config = dict(
    n_layer=14,
    d_model=128,
    n_head=2,
    n_kv_head=1,
    head_dim=64,
    d_mlp=256,
    vocab_size=2048,
    activation='swiglu',
    norm='rmsnorm',
    norm_place='pre',
    norm_eps=1e-06,
    positions='rope',
    rope_base=2470.0,
    rope_fraction=0.5,
    qk_norm=True,
    attn_scale=0.125,
    bias='none',
    tie_embeddings=False,
    parallel_block=False,
    init='trunc',
    init_std_qkv=0.0469,
    init_std_o=0.0469,
    init_std_up=0.0469,
    init_std_down=0.0,
    optimizer='soap_variant',
    lr=0.0107,
    beta1=0.95,
    beta2=0.99,
    weight_decay=0.018,
    lr_head=0.00551,
    warmup_steps=33,
    schedule='wsd',
    decay_fraction=0.644,
    decay_shape='linear',
    final_lr_fraction=0.0,
    batch_tokens=32768,
    seq_len=512,
    doc_mask=True,
    train_tokens=83760000,
    steps=2557,
    dataset='wikipedia_en',
)
Each number is 128 + 32 x the weight over its row's rms, rounded and kept within 0 to 255. Layers, rows and columns count from 0. Numbers have three digits each. The size before them is the row's rms in percent of the matrix's.

# layer 8 MLP down (transposed), 256x128, rms 0.302, rows 162-195, columns 0-63
103:162113164114071187197150169115094122134134085183137167150114147139103149190141131086082140179136128150107165085136121127110155090123085115129109144079132129163133078160188154109181178110139168
098:135158116124135181089168086167137080100135177146131115157138124128169138111062099167083084212131068101091163136121114120114168117149110156160114125137143120084093149083156133063114152150100156
109:069147194142213162137139110133095178137195125080101119099083143198169178140142155142178133112140165096126170124159180132126106137094110107139125130126077137113152176156140076102113182120135141
110:144138136130133150124106167191107167081129094113115090096105143097137145050137122139106183134132129169166160163156106118146139151130041138119067128133145113164130135113088123089112117139180141
109:138142112129090144169089097120037132093134085116138139080165168146151095155126157136092108162180175133165103076160105185180131143116098138152092098111118130086150104090187104164122152110127079
094:147097152114150159152119113116171117113167128115106054153115114131124105154170096152122157117088049069138139106095167060104122091117117146125093170144162139155153199214166156160131110173155151
106:109080166185100137125149131086127141117104132146118198147103132147116157169155083115140039150151134173142145118046156134121177168087130111150120141138157079181154170181126141172115094154094056
109:119131144087142144078108051119158134135123153141166180098083130171130148125084115084127088091149133118121100086111196141106121110133153120079138146121143138133174119128102081156147103167153127
095:200119143109125159151073182120104119139097139097151166121071095165141091132113130097112133123172058053158118140139100077137193131103085123128157120142112150156060138147129120155154135136126103
104:097126130134113142183095125057139138142140115127124129140118205127092131072071137131134098133118095112191121151152118135169170133124220119196164104127096131107166162080160117189147085153148133
094:171180072092128126182161111153132101102084130133125108128155116124108033171189127105093103133117127135129080138091125118104151091073101159106175129171082146154050079095178147097118098091147136
101:127109093095140096118158150109052158137119161158126120145059125110161070106147133119117152062145116177121105101172112116050089145077144148072120062075098094196114140085120143087146079121122094
090:098082178170121129085159096141138175139168145144098134105123167111155152087094116151147096163106070106151150100113122166176120112108170140111015113116099145141116081132153105122168150122121131
098:072074128112185117175098093144096115119112132148162184078138125094136134155135170148086141159088147123160128116148167046098166075134155111121132206150147116121143112177160077093120123127173116
100:081093191114131156100151169139130181126090155146141102110089078138149133140132104185129094146117142164137108132097116138086166127102116118116103131169140073100194049179078086119101130131149123
100:129084118122183118098153134143135149076156136108166163163167159135092133101150103077105091134135105118135145098127067110112112123125130221142127118130113151188132118131149122124115162201105148
093:170120090141166119145135143109147170145120147144116134080150063092150113045165136147099118145167083181172127135112121107035098146100164160136144157122135117099148130147056086163093110111081080
103:170155104103157113103151094115141137166144151124161148141183113144118155094162137153083177139154090064096177089159106169090133100186148078124071163153119106121123100082139114142084118138168194
095:170110103133128123111151196195104115087123174139103153177147101156160157137102108121101157142095165121120130084135103104172117151087182106095071126144066127138112129145100150196113174176133127
102:116134154073123170124122066178099143138114088129147165103145156107092161134159105084181142068136204179085143191114121156199150109160110120111145085125132139158135105128127171121098119071156158
103:093107135172164133140188093167123102143158121099207051125069126082160115117171159168131103166131155150110103177119101132182133100085130141146078136155101104137085135154122130084135181146086124
104:094145181125130128188157181070133172152100145156219150146158146187086077100150138117070116127162134166101182115140141139130122098194142159096133151142139162087112111082135102135123212118131105
090:112088145101142130109135162136088143096096128098137154117101050139132171117110129116173085130148142119101176115120103168130089062165146105101176130173149162151166178138142147178132174163118192
100:078130095163149115120144060148163111123132129121143116119068190125068150138083154142153153163134109131126144133134143164143097098152156142133113131154146124151133161066201121077145095150145135
097:145176127174077143134077106148138091169141148140096138133177139090172214127126107134187135105157072125069166109082080154114101141140094156157179101145210120067119163113130123095086122130135152
102:092149086152129066134138151156106040182156051131061128090079107122141149104145154165117126132055173145144086091145192139139146137151104092146109141116177135112081106041151065078144179133142129
102:087131101144155159093122122151135122085131107215127162093117125118122132143092118188149162170162054179119162165138146134104152156107076082132158152122103110175169134066118174134112148134149126
097:146126146148147069125111129054130091159118146119190111096073115089072138135115148194111125125121213167065155079148132140128122126138154085154183116167082210147125138097145149123132089119120189
108:122107128130136105095147144171128129124191108116140207096126154112131124116086144154073139078117225093165147175097149117125096092146128117102080148066117106115148117138094114178143179127108121
099:071109114083083155185095146136143114110093175143119139116168121085062078120122106081057089161177184166123090187103129154099139131166096133115135123135120078131115165124125127120137121131161098
100:143123144127138128171173184114156105180152132154172139154141133173160117102149126135138062176104211082128189150121069129151161110130128122132176116092147144113172181136128145093098088158123119
101:158149118148138113130101132111116145107157157131122119123127111133153139127090139097103134142099076087135181072059145086186116122136101073196078151151127074071099110080110119166083165207133111
104:100146209157100131154102067098114104120168018127150170134111103101084194134091127132108137131120145153128137087094139123129076144126120144178055089058124141162140111143121104082167140160109151
100:122093088116167150126159107106082099151135118125106124154159117105084165144113043152135090125100142094140183119123100168058139160128140142125107145075125097157120178132121084168158106200101075
# layer 8 MLP gate, 256x128, rms 0.312, rows 163-195, columns 0-63
093:148142091160076069188175123140164113116187136138155078134136156092210064135127173100125167052138129116146130095081110129164130085134101127114160094167160120089083100139146152174134130087134149
103:127138200161064122176147159149131069185101151185134119101097128079172103121087125131095138122104139129107151168144100116106121163059088157155217101127066164091141175130133125168108085103072132
107:115147095131073139118140124118134062125179101189092104112136087105124066135136091115090168162123138172111115126244151141132104142137179114163121148152122126064090125196069156117177128128102101
104:130155128139128145156097106163099102115120107144090103119086150146107115190135124105075155133165109084057162095156128111047187091137116133120062199148111171102131057112151156124098117143118076
096:178098095163091099204126140128095051124121168137083116155107173109127152105108124124125113122128161155143132147101166101100131132114154139099122131160149092129078133188164177195168159133097148
097:136105100055106137173152106095159186102138145148168176189110144144165133208101160075126113151140121192094135130086119097151119142136128078119155092161147149134143146126128113157135125069095084
096:183111138119131157165109136146137147123109143133169092141118181098080143114151156200106121196099159118137061108101102081139158132132120104137197140175077102102132092094215127125180178082085076
098:081148102151127168150119163117109068102079120089098182131093074153147080119136140119149078129119034126156108167155173075138087169129150109166119103174126119118095095134061103162137132109118133
106:128091076152141134131136139095106123138073138110109123119141138131081180107170101109106151122118130132151174133101179130118097099128163132054135154122181135138110132184192161090119070129108114
101:180136133143109043115152138102116142133151156109144156163136088165156120108140086132143172144130129168054185147181167108113095214157132128119160124134138128063130127122140124157113179118147151
102:153136148192130121168089122184107132154099155101113074107149133102130116143134108184200134042082099128159162082098116136119120156117127127140111160059124127099133124131074151186139145100120133
103:166155123098095161073198188111094146147171086145170127114109152109144097087168166083130133136154130121159111131082149133120090071162153112114118129186103119104118092120067145208115159175149075
095:117089210187096198213159148095202154100153139145115138166131163119169140091131115119113115116131091131076122142074112126130090084152133145129149066128187109096118114143074125134134131124136095
105:092079058129188126060116154096139118180138132156101109114146160153146119161106128086125072092160098077130091076138174192143164123144120110171142121134136076116099121124131161098198103117072142
104:138148130067092132112098167172111103115107111188124093120083099139111188136158166127112125188132078126106077160130131136154122127162123180121135163181187183123073133071129112113145164210172141
097:112113088111105124217110156157146148121133034120147104142095124140115112102129088131070202135109079148136115109118087119173212118124169100111122105157154107138129176147108119152129161116103155
093:122184135142142134178153082054101130116160108171154173063149142122077108121122126144077138115143122119097119068159095105137043101167123130155130152140165115131086102086148145157126119128146175
093:090072140132135091088129174119170132123072172158080147122071110161148063128164079149088139104180130147113106065155137182158103175152163107117119089127101148140115146060129044158136139104165133
105:050180118099150108071077201139122118130101075125185119116088079183170114134138110105133162141094125078119116103156140141131176137150178103103135154130134075104106202102108097131047076148120110
114:104166189095145125169119142183093144129101162112184123182129226101145164153172100145093153124110161135078123159108094173179141127161116128143195130124036123137120173167167170140086158107082134
103:160123130112151186136087117129129150091124139148122165163108123178089104074123139100128102145069128105118146147100136130144090111117161097136151133137122189181153080145157130168045157118088103
097:119104103118174119094118096121110128167150134089095143168103061160121150169061155133111113184125135063116052119144172120116140120138150150111095136092124142178092115141105083142116144137113108
100:048119122087139139135178109090140134150147155135165089134106179066120128110161141099140095064102084086151059185097131131173141106154080171129113103175148133149152167121156137138113081113165093
101:102126207133111124095156172138149187183115181067140126137197131056127142131053137120096159132134123113116129102099165149138122087183102139090139127137059156104144117139170102139123180169105095
107:102099122084175110117107135129069069117154170159129111181079120126154121125114157153121093058148105123171061178156160116162099085153120137137106122131197156150073117143193130142197150213121037
097:113148113178137168131161154144109093073132144110065156128163123194086122160138148130158123122160127102071089118176148076078102098134117090107088172101153145110136094122109088104167088139168128
104:156116112143140108179137107093104162096104066137150080149066111097132171176156077133117087123122125169114102104096113136150133140120133155150130144154125094106096177119159082095092151111056194
096:111139107101085173143165140159160105090038138097120145157184117161082178136099159137161116107188133127128102113116145152083133116147162135118123109129175168115061093105198099193078136121128126
091:127103103101194168123144064103149112080099113114143129103110152137117137154112137208106116137106117184146112078143124135128146135180119133169140152184108155135124169093100160115159120135118145
108:141040091114158104170161085092108060111131089095144128115091126142111141163138163139144106126159091213152092118179142127170105123085095129136124178152123136169154164141169105125117149147093047
097:247133122142096096163143129084137125152095102172200131125116123154156108160103143146129127161126156115118160108143167061109130091162119182091076048186045088134136126169146087138148154158158128
094:212114163122120175143118162069136108140093147118143089138101154074109155127138126114155068130128102126135141119118114085071159150158162123167142136158111150126124089146101173127125127135114175
102:118135122122152137097156127138106100129161112164142159128054163118113180110143131130129091158106099171115137031168101079147067101104113127119120192137132181119112138042106100086165168151115147
# layer 8 MLP up, 256x128, rms 0.319, rows 163-195, columns 0-63
096:068154125123115098167150152114157159189167163119160073135150170126116113147091193108124147172128203107163141150111146163106095128127126081112160120186125118170156124095096160204126166134201133
099:151114108108119151101102131148148151159096115087159186169179098211120162155149180121156130142062105094105045136158129219130099103115118123147076121109131106117165100144145147111123136118114171
108:146157122065048121156128112112151141161120171107152073123123117115162090102105153076171103115080158111177137135108080090135124121168165133133097122157085096163199190132151120161130132138137124
103:193095082152141054132121093167106072091192161109153097165118146173108122135115158132077137083203157124113109099114115095123194115178136091074112151198129143103127128109088119119104154161114127
088:098127174068145151067134136146125166122137133100098116069183140178138103105151142148133128160121128109146168085179100150061115152110147110137128111085149125101136162052136107090127146196094106
105:114056172120145099134113178162148176132131161080116122125136203158130149143141118138039101116176155113210157186088105142083193151152124146143136151158103110148117073120101096089169130101096138
101:152114073127151189116084169171143124108070127142159164108139203135154122044168111084089084147111148087077119124092120100093137198096126135093157111102163110142144094099172121099086100131136090
103:092081096068144183100127079141156128081159124179142130138147186195096149179149055047171098106157117128152125133145180090111148090116152173110118161091185097186126118129125191105081167124121135
107:135129137164142158088177118141086080149159176120123139084089146090134018129121119147140123114120168161129081118091118140127127102079149128090106136068152103150147201175143135116171092155167124
103:140085127149131113077094143153128063137132121165134079067127084146133123100154129153120165149145129107100123105110145138111151197135144078156097111106143102117070105051121153065167146115120098
104:164115170143141168135082136171107131151091105087144176156087123128114106076176076134099196102115065085169112092115106118110183169128148184156127122151134145115144099121106166137106137102146137
097:164127148111115131093189138115093122163142164124183087120099173099153097040111171025131091091147176133131140163115111131121132080158119130126165094176116151133119088047116134109121104134206107
099:114078133169146061166122129201080199120089174118183138125113142151138127154113108143128169100023109148072127130141119198072172113116081144087129107052139109111116177092146129060106162069105158
106:110095122244121071086097148140116112201166087144120058172103167123176131130116117110113069136130101074136097134082090158186138134096138163145137140131198099089130182139145167109130138112077156
102:082119129126175207138153098117152096147127086075066095084101103122140165120168126155161142125132131162130108099109077127090109083115110139117106118080143094100103113107157172133158107154085071
090:151104151097209181107169122071121110126123131126153164071122141116146174100127129070070090085084131138122127122085109127091117174162094150140142152169167133127128112108129192113166099148183200
096:099141137167132179135126127106159093126124107193099187084127148135150136093135165184103164111128153155167094124126180166088079101107190107169090113125139187162140130127162157136161112128098182
107:104129128088149089150193103129149152189086170116155058242101123163148082180096123137120057132106097127059129129133084157079146153150173180124113091115159143114143153122075160182042118096117128
095:122125174139127096060145110139199135177122080072093127150114150187176158113137164145093151121139112124104073131147144087207143099142150125176151155062225119087085131098141142134098127166136119
109:116134140165097139126162094183075134190130153102130184124120129140132168118081120087129137140153084111166120136081161104139124064147118097141187062068166085118097099108134081107135155117147140
098:146156145108172165170159145159147134094145170084102150100062135100115088115124140148144029121195161071154128107160149127158174124109111126178141161114162138149157082133134178165097143114143039
088:098143116136146051111107117097107169097165119128129187132059104079121117132116144133123126119109135046133069159179137125134128074122229117133134125085148121204069135149101129152147155133123147
100:163113152094143139151180168069137100128157103149105169115152116101050128152121120205176181122105105112163133130135135146120070109163138114139114110229125119117162068142180088141161136144165148
099:103100114121112154122119101099136084088110133127186090109079149107173105079178151121147113118141127171112103123146156093076196088116095121127131102104108162113131159137149183072144156148082106
108:099079089116114149085044173107118149146129072142141102106110111156124109140084130132164109173102102108135158125153117126130120175123110098115133159191075127153139075065160159142133165144113119
096:113122102162076114062072127137115093221090129132123105095115171139112115144147149119122147144109113145133123129092175193142151169143151092082084160107174152151161116084097149174165183168181115
107:131099060175156155118171190116127074149196101154132098123110120154118060056149212100138116079145146142097132170103127102119142096124086099147133143166103170148117147169178124123106158129120076
103:143163102120157163160096163137153074106059158105130145111142068117096138082110140138136196126183135120096116122174100143109116088146162123107083156157150119129093090140184056192162094136116173
109:136145148150072029134182121130090168171099207152142137143164134078117091157081087095100129105104163122185113157140127117139153156154136116098062114174148083122099090126155152126146123139111125
101:177098072174154052175088135097116144124133130113146092147100077118102078092161138157109138101103112144159125099150140094194168087143160197152119113114114154129145063173172093112103135092202191
100:082134122094156174133113133115142132142132119094095124208178125176103117125139112066117079193078126085115112144142110199127144154094170054121141112099228087164088153133123111131081109107125123
094:158105104099174139127047104114123111181131093166103119175107119119145120096132089142157086147166127070118084164094069087034112174172114124125138163123143172130134079154127145152121119178132158
106:123115193166112078148160197164168170126100109056103118154154130117095069185123157104145157114138109144173138112151160158165117140127144141167150144144135130105137108107102146124154128129086114